Weights of a small GPT-style language model, trained from scratch on English Wikipedia.
Training: a variant of Muon for these matrices, 145M tokens.
Each number is 500 + 25 x the weight over its row's rms, rounded and kept within 0 to 999. Layers, rows and columns count from 0. Numbers have three digits each. The size before them is the row's rms in percent of the matrix's.

# up: layer 4 MLP up, 256x128, rms 0.199, rows 12-46, columns 0-127
# down: layer 4 MLP down (transposed), 256x128, rms 0.133, rows 12-46, columns 0-127
# gate: layer 4 MLP gate, 256x128, rms 0.195, rows 13-47, columns 0-127
up12 104:508488497505514560544470522534543515505467516531494512503489503484523509518494514458487548477524482507505494521453481509499458500517477471522495510510455460473493553517502501506526483486455511458454519475492528486527490484470524526505486459467514520472512481491535481530481462545481476543452462515506487465504490505475509517478563507543494524495457462486489501518519490497487498505487
down12 104:454489525490453458512492491531519489522519520503527472535433455489486495483498536506504501556464475476512476523498499488522514522494510490521489519506522506487498494505538500512520533491514534475471492521482503495497510481478473491569502522430498500513469506536532526513515475541505465499497540525484518516519507491491533477505505464487484496493531542485570522531487523540475487495548
gate13 099:513524528501473452474493481494500445533513470459524481502491523475472508500458476529496483514479480507507518527508470506512516479503516502486498508472523530513525507479530480483471459483522469469477490458453483474495477496507486549531558494512466480489461438484489487503481517499475527505495503487519514499453478479502523544552478473512487499467500503497523551474500508524487448560479
up13 098:512482476520515467469519468504493531473528525459498541467498473519507507520440493494523495514513473465475536549489496501517500493464515493478448476537476476497517495516496531496496540530468487502464468533488516505430477551477490478513496527489544493517504513488526487482499479468515517490489554503504534526496529498526532519508518515492525494472477491435495499502469471453493485463523
down13 097:498463496505500503487488546475503469512485511489491506519512501488476502510537500470506544516471535501469481519492532516469510528509514508474477512484515532477509526472480480508476489434525517501520516506506490540487511494558504511477490480467500539516513511558549464510527497524490485506529460501524478462541496479487507486493510434491488527521422525517467490519451544476514479455502
gate14 098:516541501510490496528471519520541523520518484502499540453496515514505470534543522541494549479484527516463521473481505512484535526467478523500483466454523518503485508531492503482514527499546490512496462483496544490498459509526475468499564496533518473501500559530515550509492521532539512475497470453519511515486509487542516497478480461476465510517511512539499530490513463502518501489494
up14 098:487494531521514513515524504497502492524521481462486480486545539480515547470529521523510542490471457526484507516438504477477494508479441517486484466483498474476502455516495492516503520506496513529501514485529448501469507503530501492490474515506492450490510479469503549536518537522505459543496493514546509513524516549498497477488472533533479532494523539496472525471461501525514554526515
down14 099:498486523551513514472473533505507479466517456508483484473509511542468503478507529500510504517509494513554528453542522500482479496476531535494528511526502493502494527519476511443469519514526473465535477498516469461504465486493484519472476508519514489500517487525473508553508486521474507471507479504503564464522505513533493482430515500468485519505523445489477543496464481452501487496513
gate15 099:510530533465513484489458494453481503505495485514469505498506539521510502517479549497515502525537468476509469473498496515523459483495520515493502481520469485504498525523527484490500503559539500511489518532482490512487534536525505559536509481500554469464569514515496477486488441502498504496488491492493476478537478466529478476509530450566496502466510458489515478471488487491512527531477
up15 104:511530505528531490435503532507485506474462470504469480492532515470481493519472456494538537553499494472505497482499532487510451504514554514463494528574467469462492486481489502511529458520504486520489487527495479502471502509512486491487535520485524533468498493554458522521470493500523510485506486506517464524537523481525504476502484531536484536499481467483471490531511500473500465467488
down15 099:462473529510517513472464453505491488489522490484474496497516527519498534486492479509566499492467521483471486511542491556477518506505519505516486544511506465528524538458536467521496478475469519525474481475527468545487471493510485471516545478464532558447526501520497461497475536520519512491497492493512512503490498484502510510559506505504497483481536489495494442529497509471536473509529
gate16 103:521495516506528466517487518491502541544500464490534506530440488562525495506490486496528516475536463538486508490498473511527500522524509482543506504489504482565470484557494535463501544523492512458483466486505489502514496522536502539520478496518511505460520468475563550489501494463496492484499505519519482499529504505506436481474489500518470465502495499478520543510498510535499502514531
up16 101:464522514492490466536512505528513503513473514501531487524507509498482470537477522485459507519509478509536515532531523487562488467511560535493464503470460488501517495500486473504481470500491473539494498530536488516494501535447519507471464565505506535491491478485532479512496477535497520538481474509536536492495438534524502492490474489495484527532498543480489540517485488510556484482494
down16 103:515485559490514464487529468485516524563476504495502463485562531492456533501534504484464522458516485485502522533510535527550472525498550493500521520512469505521506473490511509494481502459478502526496551484488491504502466521512466514480505509520526534518534487512542528527501516478492505499484498552508527520490543520480495498508507507505500490503462459523544453523525479518489491515549
gate17 094:516507500505478490515502506488496472512487481508504501457538482547447500507480481472433507532495503510516518506486554496521528497490493531546543474499441495506509474471544490503507513488494479485477476517488505495492502508472504528529502501464577488490466543507526488442526496479533550478517524523533516476528512485516468532475520517451486505490496534493510527506484490498488489487566
up17 098:484508523485534499493514503468499543471488515494523513476481513518510475507544480489494445528538482515568532481508534488504475488496464520524532474472496516502513523490493486484463505522482448482431469543526500506494480529502507456489527470489496500497513502508500557561527492495505511488450489533509491508555463511510519507508530499509519488491528468504478474468506453510538527486463
down17 099:472519527521469482510512456496476517496468516483510471487459486490509529475494491528508485520510507497494508504461487535510481530483490510484499467537508513465438554515507492488472528500473501512523518473449473508509482486502523506536454472475474471495480534506533471458495497519463473488497484509513529497536515537519499477533559432515503505521518463543517471516544479540484486535523
gate18 109:516517552447495502482502459504526478494526523485493518502501513498458499500517491453507442477486504542517522500505514494525501450489501552482479519476489459554465532499501493490508509483494488536475486527511491507470486523457500482538487539489551534487510483519500513467534532513480478498514527504499470502497526529442514492493501481511481471535484485473496477517482480497591542501503
up18 101:518483469465524525455505480480514505520491502469517513493526531495533479492508552544473448488514457527507535575508500498508472508541552552525510526484482512534503506509490509490488510519477493501511482492472485486462504505508553470484505488511488487502558498490499497555518484474505544525502497525542476490485471503516477513538503483479547522512505501520538529501476503491521429509510
down18 102:476498508503512503488492530483516492473476524466523490473456523532492500550509526508473511463531496496486510509498484495444544484467497500503455463473526502481540533500524538460481534520495494499483512463554541483484502477440508519533508500510520462444511509463485518488511486486542520487493505479507496511500515488527473514491469478513509459485522459478473468483543494473539503478561
gate19 098:557481497465502561518503506512519469492536504496471497493537463477490507495510492550487473476500515517481471467493489517491480465491501496501460464444490520508443468541476468533481463523509507490437511541500499527505528507477537465524501551491502482494477492514481528475531482502527529485517506478461476523506470505515496460477486514541499515491491512543454517501492456531479513492498
up19 099:495522491497480487490500500472511471485477447494445470489472518536518506472491494457493522497531471509469481439508508485500507467484482456463476520500520476468514514510550460456491480507489493502474525514537547526577498510501513520521517483488496503503518487471537512479525486499497484474559524473544516495484495453529515516518471499472508529475534531483521513544466505504503532523509
down19 102:490466566551501455485526483546508488471500496518531500504545518492526519553486481469470498484491521493492463519531527530497489504567499521511511487504519516523486474485522529507474513516505483470470482459510504533530536476477500473533541497493509484490487491485512470494523472490487474460511522497492511486517513525536476538492526446505501507504479491507557520475548526493480435506481
gate20 094:452496512504464494500506504455479544540488495514477515530495510519526518545497561508460480476470540487491510519487523557500547507542482505482465507484534515519490480496528489505492490494459471511466484544496475478508477508511500474465513460484456457518456479519481457504496526546525531496541498473495515470510532495506519511535502500517494508513528466536508504530537487473518469522469
up20 086:546509488460513529483487535488499489463478537489483519517495491467481491517490480494504498465504507486520470507516502526534420512513518508472550548504462534495568492520539469538466502554511491493481512513515508480484519514528531507512494513480529493533489491535532483484446483510463473488497473523517503536478493551511531494495462509474489507497481524468512497470509468509548520524479
down20 092:501467556529524496479535480515515510526496496500488498471521524512498505482495477548558576471488494519494542515430491492505469479473493481520466503484505555484501487485519502492430510502505530462465509510446490487476494463490499489465512498480501497474480506495484493496463478467487494498513498522495485522538483474482511482542533468518551477484439508499495534479516503485498474508494
gate21 097:493520474512470488521545498487516476513480504495525476518510493504459520511445452545504513482476515549517557513505506483502535544531471468512466532490451495533504471515518479515499448505504503532504522515494478470488483501533527494498478506501471447501498462505501503527503466456487481557482503507556522541466510528516496498512473484474506518510494475492467504479455531523451505518487
up21 098:493502502533475473501492478513464523531500531500506512438475502487488503461507491447526489469527474473522529532475514534492462528512498539527493516510493543488558477525502461504497511540514513534529519478528506525536513505491547508490510520486505484514543470495522522493438497469493498509495494453518473489542523528502492506507468516554508542492495491526531469503549492491444480483496
down21 097:516525459485493491482512498488473521527514486503475541513505496495495506525487499504473491506504512572532488476460484489515449478481483466536472472506525509518480501455501538500562483491489449467529502502501520501540472502511504469469493475503488495512497544483556498510522447443498480542523509495435529533487486520521487493493522496490436496491490493480477516475472538533505475500507
gate22 106:516533496474520486498502520520507476515445519506465494462452523501496503502510528506497512519476448447524484450498461515490526519509477518473528536450482552502504497509505471493519484540483497502500511505548516532538449532481497509495534516528511478461515478529535494485506514525531480454485527515498503446464493480484501506532478534460486478506532510527492506459536476463472493502520
up22 104:501529536531528520490520525474526483498478533551485530515513495511491574511509491425526493551484454536516512489529531529491496484495494501492494474466452520499477535478516458490494498474486500504478506516492517515525457541477488472521472482488529463519496486481487506506487495474497474491533467520472502534546515487512519483551514527503519493487521471453514507485468537471499531528473
down22 104:508491511475494512502485544460454497493521497468457514493514493520514502532501459467515460488531495482526546476534484514488513490525494499521486486489434518518506505508511515482516493526517496522511502450469569524492441509474524465498475498457502494480530498503480551483478520533464479536483485482501469473506515480507483504457489523466563495564465484479496505519509513525508522521518
gate23 099:543527530494469517502475551512483506458500469483495521502538523507436550534498480453467504471472498523509560488521547468517547471532480518530486518458526494480508474509511496485487474539495469489507526489488505511504485510523517470509485483506452490489484507545514498498476484499475503541449520447506536526493497496507502511484487473461498527532521517541464499479473476521498492500518
up23 098:519479502492493549467508514514514486493500487517494501474482494506507547458486519455511485500500459476532480470545477494459494472534470501496506523502501526483509467513512505518540509505480474496462518502468503588528523543520466477500482456523443534495499492553504525504493554500522478548465501464492485547500502494514524473537530494506477532539475500505514496494483488476492513535510
down23 102:552508493500499526429494466523495538454505523505496527486511515475458535494540537532487496481513509469482494477449508530505517484499488512546528517512496487479457526478504479470513519470524500490493490516535483541539454468500519448485488471521517499468508498471524491502500494493510492498457483531499493437518506507492495518480522465494500486537445528493510499451507492518515546535532
gate24 098:462495494527506478545509486501547467516523548499462509473492482488470525469512475508502518510485455510493498549515535508466509534484513464524537521468486523518460509515501520431468459477487484512502525548458500465491515496500508477489532440494523525548489522450487523475462497515499476491473508510497475507494474513519493525513526500488503501509529519485545500538503487492501524494564
up24 095:453451507461505513493477501505530520501519475502480476479495520532494491532491491480492531484464493493509547491510486458487489528499499504506511491481515463505523483504532482479510479490515477529497516498491489485514502540503501578522520472524518454516502504489517495473497515535504491451478427487447493504471530527457504519535461490514467467447482522514496476530538519538550466500535
down24 094:535551489493521480481495539483483479494509548503503510544497519492520527481526475555528518568498509468528495487446450511518471508503521472502503546479543475479522465497531529522510495519473530502462517500459512489489461495504495476473450490479505534527507498528492507484515502527520550501497518534457504482538520467524517509532489530560527486496496497477510516531520484510502482496482
gate25 103:533499537493445463537467490477536531490491470500471524528494436504529520493515547464532482525485477504469497497452586513451517553472475517537454533505506478498513506504503517477502495483507490490495466462469506516471514487481532505486466483518503500473471515483517460489542506494495484478503516518474500473485565489501540480485493482495531492515506517509486516469499508508496512503511
up25 106:502510531488514536505526556481472459528448525478496480518520510495491480552528480492516515507523507498508538527483500489505506460523515515511504462514470487482520549533498494536488519493525493475483478448526494511503504530549479518515531502495514468531518495555493488497479493495545521450503512492535510532553475531495469469481490520483519491516566501524484481487558498478483521505457
down25 107:552508574488483540495521506474529527503481521505459488497499500497508467452472523520513499461510503581500467458507494470502489484489506501495535490495482492495495524534497504469487470524518493517468490545472515498475488518492505529465475495490493534469473490505518495525568454520517515482493521559471479498522513519527496504514484473480510508518467454515498508462478515491491448529471
gate26 100:502487518492494464530504536486512508525461501461479519528511518513507479463474496489539495495497519503481511509476541505524565499505522495547495526518496528513479502485468510530536476486524520548550474521525517514520488493487477453534475489469467481485501480508441480549536539495519511484488533497454444556512523510461501473474514481494481481516492507535478520528481482490463500464513
up26 104:486444481517515501513532489519507497511490512501536510500503423545492528476479495470491481517434501478478468505523481536491497488464452465506506491474491585458478517494517457468521541486471489465516485481540480529501503511532510488444478549516491493493511501529510487469498521487549498462493504527497491481489496503507501499511501480513515504472487551501538489520502484462500524483479
down26 098:512532488509524478501535471457527502531516496536512520507472510528501469449495495521499519512493486430508550488490457509550477502491537498453468529524491505484493515482490549470459497466488508500450519471510507478434520476468482496486481493468507490519467480506516541532466489525528487529510516494507499511479530511479482519538526537470473480538494472513497455525514508487533473499501
gate27 104:497485518539495507494515528499502543492502506513487515511518513487477480523541528481489477476528499462534463538522471508521477515499530519503466497495422505511494522509544497507539460484475526512476510499544481501489475498537512520509489476504543454486485501532475446504495525505492448477530556494503462533479545510484506452544521515493494525505491523509537547469510495520521495479456
up27 099:502533447497480539507540495520488525501479505524493524484510501500516461501469483456475507503520470490511502518525505548549511526502464537511472500509475472504521506520471512513534490509515467500539440502523473491530484499504549483529491535516543470495483504503459544501465454491466482472497500524538449507495534505498518524560512510518457520493511504466538525492467454486517484488497
down27 096:520509483507521493504509508479485487523495495499466476478480471483502537506574476528531504465495541512571515475482485517532534465477512508556513488474499518494477511515534519530462532497498476493515484471477513467541563477446475481522496542516515475495480486491513465476529505493508476555479490513488509510488499529489472540446492497501534525506510489480485498534498498497468505537458
gate28 102:537470531487452505512495486482472511519520471507500488529486488537452532511449507501481490500497526508515518540474503536503517501451518510550466496485488525521494521534454489508504515476477504534540554507510502515492497479505531498539511507477534546512494474482509471491489500506433506465514561554524528495471448469511500507504550503492504516461479502488514504465538502514512475481493
up28 104:457490525540468518524507513539500528478472485521471503541482493514478515528508489506528539537561465488528511530511471497499503472497528498529480542465492527542456518516470501458460495505517520510513504462508454532493498517498516456532485512482510507495507487525494501498478486459464536488468503545506484459496496552501473486491502519496513476520480524511552465478460542483482518535526
down28 098:458542524485545504504508489458498530494508520497526535515515508538474442463508512502556490489527540474481507481516465475500506510505499459464532546475468513529486517486477480500510447526497527517489454508491488519519516514511478496506531482508472493519561495527513560506536480508497496483516499470494522544499425485484481542507484521512506502498488511494521449546478497499498513491506
gate29 107:484458489518532467508482514487502498492569502486428518535505507511491492508513512534534462510472489500529507473491506505509517494486484511515503480508545517522491508506519453516476448520515480508461525496474514495493508509462480468498489517487530514480535520500486510519481471478506516541507512532445525507497440458478498473492535468550469489524454503544451467505517519494480541537491
up29 109:511481456517495494497489440517521501514464518466511460478506496479468537483480503474482502547505481457482513449479483523510515528459498489472469502489509552481470481505513485496498500486557484551500555518532482497463493511484493501451466543528475466495490529523503465490482503510446513507492479537528522443533510523507474494503509536520509508504501488508511463508527508461487529537496
down29 098:467515519494473500503470516503518524489461524487452535473465550445524533557535487510485537495511487517523497537483497528516498481526489512533487494515546516503530454505519504487504507520511471456500504492488464482490485483502475517504508490522497530503519485489495522520494464503568502516510486496556485495500488491456488504492510486467479484469484463501434542489491489449465507536447
gate30 101:559494460487500529488454487500532498455504522472512465477498482466537531527530534528518480498444477508505512511443479532520521502478478556511508475513508520484493511445500471523508498472475491465511502508484521492492541513492509480476483488474489502491505508485479513406489495492482502490475525522459486482490453516519496466567503499485500504462493484484518483483516535516504466501487
up30 100:490489495437508466490535538454520499492454483499551532462461507480519522470501487492499480509540538509506514500489538485509470521525528500491550476524477490507498524463503488461469540508507495474534522487502554486530506521497480533468510462473476479483540513475492480527521485486501487468474503507538489497508480428497541505515533487527478525480492497462506492479481479466518500454501
down30 102:484491502461464539482535506519451510490518532498486527483503493513455492516503531489498494483521521501550537491501502488479517501475471495452499511513521502511517494529483511518526532438506501511492526526497484513492490532532485428536529575528475468494500473527470453532500487468479496500511491485475485517447464525498515534504450498488503512526496470529490521514515457471475530514468
gate31 097:530519522513480476567460486493464531494504502474530517498536488504482509471500529501557510445445480507512489483485507540520530471475444513517486492503524474495558491493476479545530485541504506500517443530496470493514510528482498503503490490485489519498538486479468504534524477482532533488479503536494512500472496518501464489452483474522514453550480464509478483518491489518498533484505
up31 096:522502490448519486485541519556491490557485439470486489488495509533490511507493494495478575515502519531443485516481502503478484496480524489516523521511495450494489466514544502543510500517449522464474484506483501499556494546503503511545510477481510515489492494504489540500564488535526452463494505469514505530486486514478513519512476485470517510495495488523506508513492516524517465537492
down31 096:482461536496494467520503485492476495487515493511501492513419534499456504472515487529545533552495473505535553494544480505480509494461497517541509496463511501505495532477498512503485480507506488537507463478495514496511526490512491468484496508502455515523502530520474483492439493515505511487482468458460470507476477552507464547526480546550504487525457521481524499493510479484489482469488
gate32 099:498481523505488495528498456461502493530506463496466526517521499517504505479486454518505479559474481537515502507517495489511503495539541485526492535519510477563458533492462511519554490464503518485515500520460500515506493498487560505492491455544541518464493474503519484501589508488480493496478479493455522512508503522455463540478491494536464508497511459499489500506489497506486525515515
up32 101:447533484467514504502518469490570471520523489480486526457504516494495524503461504488547520479500434483457485516478500486505505466479498496530547528516546515509475545519491475479532486499463469514505507486494510508492481489447528458468499477516500486556494507482534490514498485489488515491501547553479487526486460554506520487515465512485488495493494475518485521517472520536505499513535
down32 094:531524492483500520526506549481505514548495492474501465509484485505494517485523473514483482459504490474537549473505531481479479515517510483499522461519502503472463486485494533473462519497525488479482439501488513498499470488470505531552518547504498509423534514490507511546491504474515510555525536492532457461509505541485497487507485517550499485498453503492509488495489472511490459451478
gate33 096:524504535503497554472500514511472525498486496500501490482462505516501499503470524512524561458494477472512495519525453482506530463499521492513509492506479505486514507482536504498487516587500488526481504538490523493522448505470508514559538472442519508504510503521509471499473507474471507516521520491483493446517480510506538452526468473491508546455471481497505462473538507461502493511531
up33 102:479518518529539459510485486489503511516549498471432496496491478497510497480491529531503506458495509474454531468540522490562490464491522501518504473452508499467480529502502518515521485534504519487507464459521526534466473530464470520515482522511477518516505492512497518522525480498522482477546473427481510474441485505489526512488494505458519513524476507519488505478481478476520548491480
down33 101:463507511453527451479475459500516482462489477516505519500535506504458558496494543529503497507502496495523542501520450532538451495487516474507528465485465457559474489468529494481494502473482529502470467477505509449510478485474464469506518495514532502495505525524495476504508544448472469508477494516490505504511513523495492464495516547495469487500512483550506498467516527522478522502477
gate34 100:514532508459469528557486491527486466470492518493476489514495521489464450486491493507544527470505531462533498493491523478477485476474530493513501490529502500506528510509482513506473477501492536486532476483540500473464538485452511515518469483483462508457529492522485521469524511528458513537493502497495471478516532477460490507488489472488484462516527464545474472537489548474434473512496
up34 102:532571502497474512433525496510456515507499533496506515475443503516455504462488536531502486500526514506510530479474503458465482491501499517456463531511503495554485496515501478515482504513452552488501520534486496535496493499430524498515515522508506484501507524499485507482490531527492521550521540473501515535462514503512488483522500508512501539502499550507485509491466482448495516531513
down34 101:463559476541527480495554514495500487494510479506492481516501493495531485462522479468527520520477474497511495492532507545454490484483521517503484473506468505493532504509464511522568507502487511501500525474461496469535510463535510513555521475501526509496499523491486505561457521483467525536509470481487501480483480492463493543530478483535487508543504473459513469512478515456526466476485
gate35 102:497475464550453543473502503543505479544533468493523508496487487519511513488473473497453525472502535490474486462472487483495571493497490512535527477453521484501501443504534450535461490506469485519487492530497496484521518500506504495495525515484489493476486487491482484505550531484491467542528517459507505470521478506477465460518539489496490533552513534498523522525499479488507490475520
up35 105:497456497533464553512450513480549495472524523510450493490512511501526465482519536504492488483565488514517491472511513533480486488482488541535533478497504496462508555456470512523472494520487527502539479490500464512473490515528518493491473458561534478484495510499467503520514532520494489502488454511477456499478527537525506498501541529515539479489485470506500502476475492529518494512531
down35 106:471477548482531476500471460505515518517501511465520489501512484469434536539529512489529540496478499547507428483545504543495484530496471510516491489489491515511538540497495486523513552490498499496468543522478488499486541503511547449511477459521471503509521471503558485481492494474479494515489470492471521492537519501497479516517462476474470484516542496520495471494501507506487500539493
gate36 108:537526524454481528522491495510494489492517492475484499483504496510476523496515495527486488523470497464465482479500471521528474481455483558473483520513499502526481517499509476509551523559498484496484491511491504488525519547425537498486515500470492499526490548548542490500478472468502505447519500496467501518468491450491539477523481474482516536510493453516494519506514452534499511507552
up36 103:485475476523438537488493485514495479482455494508486468513494454481494481488539509490516471449495517521481491450469487463535522505484494480475532499524512502522477464517527570540518441523481512496531515515546484472503479486512484518478527501497459510524465468512535484531465501483483480505506491494488564501475500532461480473500486494505481476482488461491515492523495554525500481515483
down36 099:446490493463518500539494493461503511443510548508521481523487511525523485467492541490504494489489530500506466516548476507519493494506530472450515514525445469486548501507444483461539489542496520494493474513517490494488511472545498493515490485546504533518518506508504540527462562535474491518481476503528486489477506526496521496509478515486449494464514531508499468503478489511528469480471
gate37 102:504492472486508496516530510526473556515501515492484528496491459490501470476508478489514531492476439517509522532499493493489531466465505493502485500531496549512465516479494493532506498511538453449527482487527506551516504488486456455483510509478450548517501483476472464489497548522457488540511478510486507456504523508485524460517542500529503481542491478492478476536450510487503495540518
up37 095:533487485485452484528479498537487451533523488479528506494508481461497489463457507566507526525490498521489485509501527485467495564537527473487503470526496504490538480523504505489498491536507492497450473495468482494462504488515508527486526526468488495530532478460526533493525492504450483517545482496482547496490506453449521492492540478513497492479483468486531483496486518491484442480480
down37 101:520543496469512501485498501536503544486494498481506498536481497449490515482530510468494496478531470511508533494532477468517489543570509497532469472527509473432530522539532452500484487531473488504476536525476487465498529497518523489554528494479485496444527494460513523515490534500544524511491510473493486522508505511501512518482507528495471476472477528476445519465486516526489491500507
gate38 105:498529511485520502505502506535501481522487498538464497498553480535487516498506506504488486489493518507485514494535561499425507506473535529532478495481515520511491499468508461516546497537492496513485501517481480527501514500475566515482505500478491542487520450536507476480528496499503508458560517486478470530482556484502502512520492469463498497475474509517473508550479469470553447503507
up38 098:510490486532479477471434519492510511500503485508519520512506522538465451451501474501538497477464514463505499470478490469510473483478463530548506450509520536518478499510537504471487517465503515468467493525519527506534513466514487493509501500523521506507504475498476531517486505486526500425479508494462510483519468453520494486500553454504520490516461479518533486505495512496443479495544
down38 099:533513456500460526498493525527508497493514507538521432534495528500536477464516489494538503486525506473477457495578500465529491508475476520543493501471517496471522514492487501478496468464537496451499525529502482462506524525479471512466507455541494462519510519523512452512469484503502504496486488480471520509474486489465514530548531480481457530476498536505515489494497495474507471503517
gate39 107:471502463501492544483493487520514548508514471490502493507446481471524481480545521469519512456491524520552502538472572498504549534498526487504494485494481502488485502534511490509468484495546469504490507482555514454477477498500485449465500481475487502488555466488523494496504515532513482517499513508461475513518500501502501485467497522485472504555510542490474475494517545474528465481477
up39 103:509495502455453482495451462457468530455469506509515508503514462483498493490496502494526530467509473465524480513516483495502527519500534505523532500516502538500480473557528467529488524481534519530497536513481517496462485498472525464468468518521518467478500475513525538450506441489491479538492537500488524552527509514499481454548494493500520517500477497502463494516474484495477532481469
down39 102:501463535492470500492508451529506523490503522527495511449472485504467533459526489483497507475506508540513500501545512551516488520530484536556514535503484490482501500536471459543512508491538489492479565522504527491520490505464489484521489455481470494529483521498515480558479512487512499493544449502487530497530479463493500486465476511454500496555498512477501485505486506459488489472466
gate40 101:530540509523482499470465494502463522485516495476495481491528485464491482527512467516493502531480520527535530473529498519529500526517436525487439514472517519562517499444509484518495540540474500497527493534483513494471475492487515494491505509517519500464514485553484533488485498444503533538447478530527540479514488498520479508506479476473500535502544506504484539484507515546488511519506
up40 101:528517516493488499482507509506484502508547495501488508508520520523524502484499496475481513488471471522454515477490491494511454492549509502476478497509531479570509497487542517519490519535511521522529503465501438498463492526488480477500514538499513525515527475504492511511495566472443523520506498448481543505427474481500493456534456494520469480517521527491473498500484469477523512450475
down40 102:510541479542535504497523513520493521548481507539512506470491480527537473491485439485508475482516500486469497493517491476495504493475480547530530517485487470493482491496498467521517463530498451493524447475509518487516502495481504485532494489458463524544499555514477553484463500468535519493513488509486541488476488520523463567510473496507495523484515511458475522499551466511516510492530
gate41 101:464469486565501463534493438483507495568543451505469498489539505495471501525521508531510537520463516477470516471482480505536524492489523488514470493549461500516462465483509519476498511523490501513498507514460488495507532506482522492531492531500499526515475518475499517503467474511525479476478514477470485502501435456515517470515514513484516510451515533501475513471469505505456522494505
up41 107:495493517500482485475470473483469492507540526495493505499486557569446508503492470521479499517497500497487476487524492482534514471491469500522452557494531491495527517483503523512495527516509479512489474489541495543519546491467558467501479510475549461447466502495489512495522488521488506448483493503490490523478572484481521478510494525507500513510478487501497495557553520478517515516509
down41 104:500520496495499536513517497550487528475496513527476461473506466476512533465500445448509451542487487518508525532486472498482489534469497530519462498527469509462524474492496487502476510506547526530519517504477464481499525509503525464463469499496505487504450471494526495497497547470475475542457482521515491458513514489516496505460462561505474474496512519478472511504513529545514505475517
gate42 098:477535486453542527536512462474503518505491480508493451534526522512472527498467473464488512514543491490535516547522467529495503444513499504473512530514486527503536509481515504482507522523460496503498505468475504500478482501477503477495534440525508476496494523497516484507465462544501483519415493481513495513513507537554502550521510519498524478533530528521512516512493476521530504479477
up42 093:492509503533527462463480530473522500521491533510450524491538495500480501523534536475475520502486480481481495535557491542508509491518471479480477479513504441476482508477516491528517430527511500489491526501493480481539531537529464542536467494505470526512482512466518502545522495481511493526521461468516531538539495502490490505524471478548514497474485510503512522511527485454528469486515
down42 091:524540543521510523496475498499490528520509492495494525460471459474500512505481504497500517494473508511511541473465512477499540449514506491491462527496468525516459512503467504512456520485545527494518508509515535509533512526497500465491458540537481473472559436533502523507488507491546507500531524521439503503483484547515504481446488477516498507518481505537486495463528493464499523511527
gate43 108:538494471529532516509508508478576514525482499529474538475485532512521535491519508492546545523518500483486505492512518521438473501490532491550523479463496501480506496500504466515477524496478452515512484511500568485498477515495500459525481507489506506496484494524521524519535504490494471456568486496482452485517527472519521452502519503476510478504530487519520500503466495502476436496514
up43 096:469471463514458494466516495505529542472499536488522449539525484460492486513514523510514448515490468486527535485479460523461521466444514501501432497495522499502536470497522544491509488519492492473525484535477458450488512521499482546490530504481485492509500494502509467517518498485492538499535534525544548470484514511493486533517470512500531523486481463541504493489515487523492508512493
down43 098:524487464511465520475522491511502489475514516521480479497513521498506485517488505516501462567520499446444504509497496515486499519494504534521464485500497547518498505502481455511487532472499507534490496517478523473514491478553487513512447466463466500505492492505508456520515511560480536505491465481484520498501554537476542487480499531473501516479486489454471471517438533542484462490519
gate44 109:501514497469469469499466522508549509511511505468454469547498473537522545489508478486470513522515515484490508503492460491483515491461480510536469508488531485542475486520458504508520558570474517475509504485487516503446542476466484476512508520523474525480508540481518497476490495472497526465512530471512480484507499483517496450491470494524511554483495505512524530504496470486468467448504
up44 099:473520450531480532506511503455483506506482522522538430525509449509458509511526502501508477531539510513455525498472529456475523538484530537552483491508500565484503450476488511536498537474503460500490526488515531465501491510508513489481493507487518475471479489497495479472463478522491515477455527498505485489495478450503486556488504534500482488488521495507499481473524489495519514517530
down44 103:520503518501544480498496464535523513494505478461509487483467523534468531481493498518507502473520464520481522490444501504554458487545503488491490504513494472462467459481502519487481491522530503482462499421512523491511514460539475486515516489514498491483527519518517471512508476451519513515459500503480493500491484534487536500506539568551473472492488528472470517490477450487512512471500
gate45 099:489493488502488519498470475458518497554490542502485486499510534515475483531485493488476529497526522472517508522452501517539497493456541507503537520546478531458482505493495481465545475516481467517474488490509495502508510527482492481534475468476555485468509522514470522526543518480466465531545552501499460476520486499482529504556504482521488494458476498470478468489462493479498479462497
up45 101:484496488501495520512477468515504467491506517518550491500479474480545487480495524507533515530527514515476532499507471527497500514523511473479498466515484497509507498514512520482464495567483472480486501478481492520484475488528481552484488478501521459513534502462444544484517515424474452468515495472533478519508486510516522463513464482569493515509522487524506522526484543488558482523495
down45 097:535519516498494524515451524511493504524491492529489507511455463442466524547519521500509517438492493512492550511541447511480489498503537499498487453483475526474494512569493492475515473493492477470488523488496455526522523462455500480484507506488521477547512496517497468507486493499527484506481554529473479454486509517493503495440502494494485517502496476532492491501537530461503533486508
gate46 108:510529517533504471540467510498478477489491548515501528471450509491463466475507479486564452494492519486537491491508470485482497500439440517467515486490521529513445512505497478475502494497516491502450455503492510485526503530494457487498537524470510505454475497546472524513529512510492518502500547520506512512478487460524502477477464521504446518539514524533515482490490504496489510530510
up46 123:537497512520458524465471478526516503491541475506472514519530506471545510515475565470475510519475479512516506500462549529526481481510539441500492491514495507501558458463538520538497516513522485513496552497502501511515493456494535531527494474567453505530523470504504476485517491510483505517522492467492487482485498502468506524500498486502510509464488497496529470457498546536480503513482
down46 109:535472490498483502492507474515512465524515499532505493510504493525497486462559502470517511543469500456528516507398546517515491501519503452528516491465499484451513489495554540507473495473500449492476524510504501528510485513511489505486518477546489497510496496540488485496492485525505491485474506501531506465503491535464515518500526413521510512486480520487488501446490509492489527519488
gate47 102:476552526483488486484512536518565485450476531477522499493446506488468511466532506520486482544524451529520550517518464490475525481495521490476487541512479506523505516556500533538486495517493499477517479536453529492492489512472525505494489467470498460467538450500525495504525488503448506505485531501527453513503498520500485527512466481485509507491523524500520507514475499470528524513480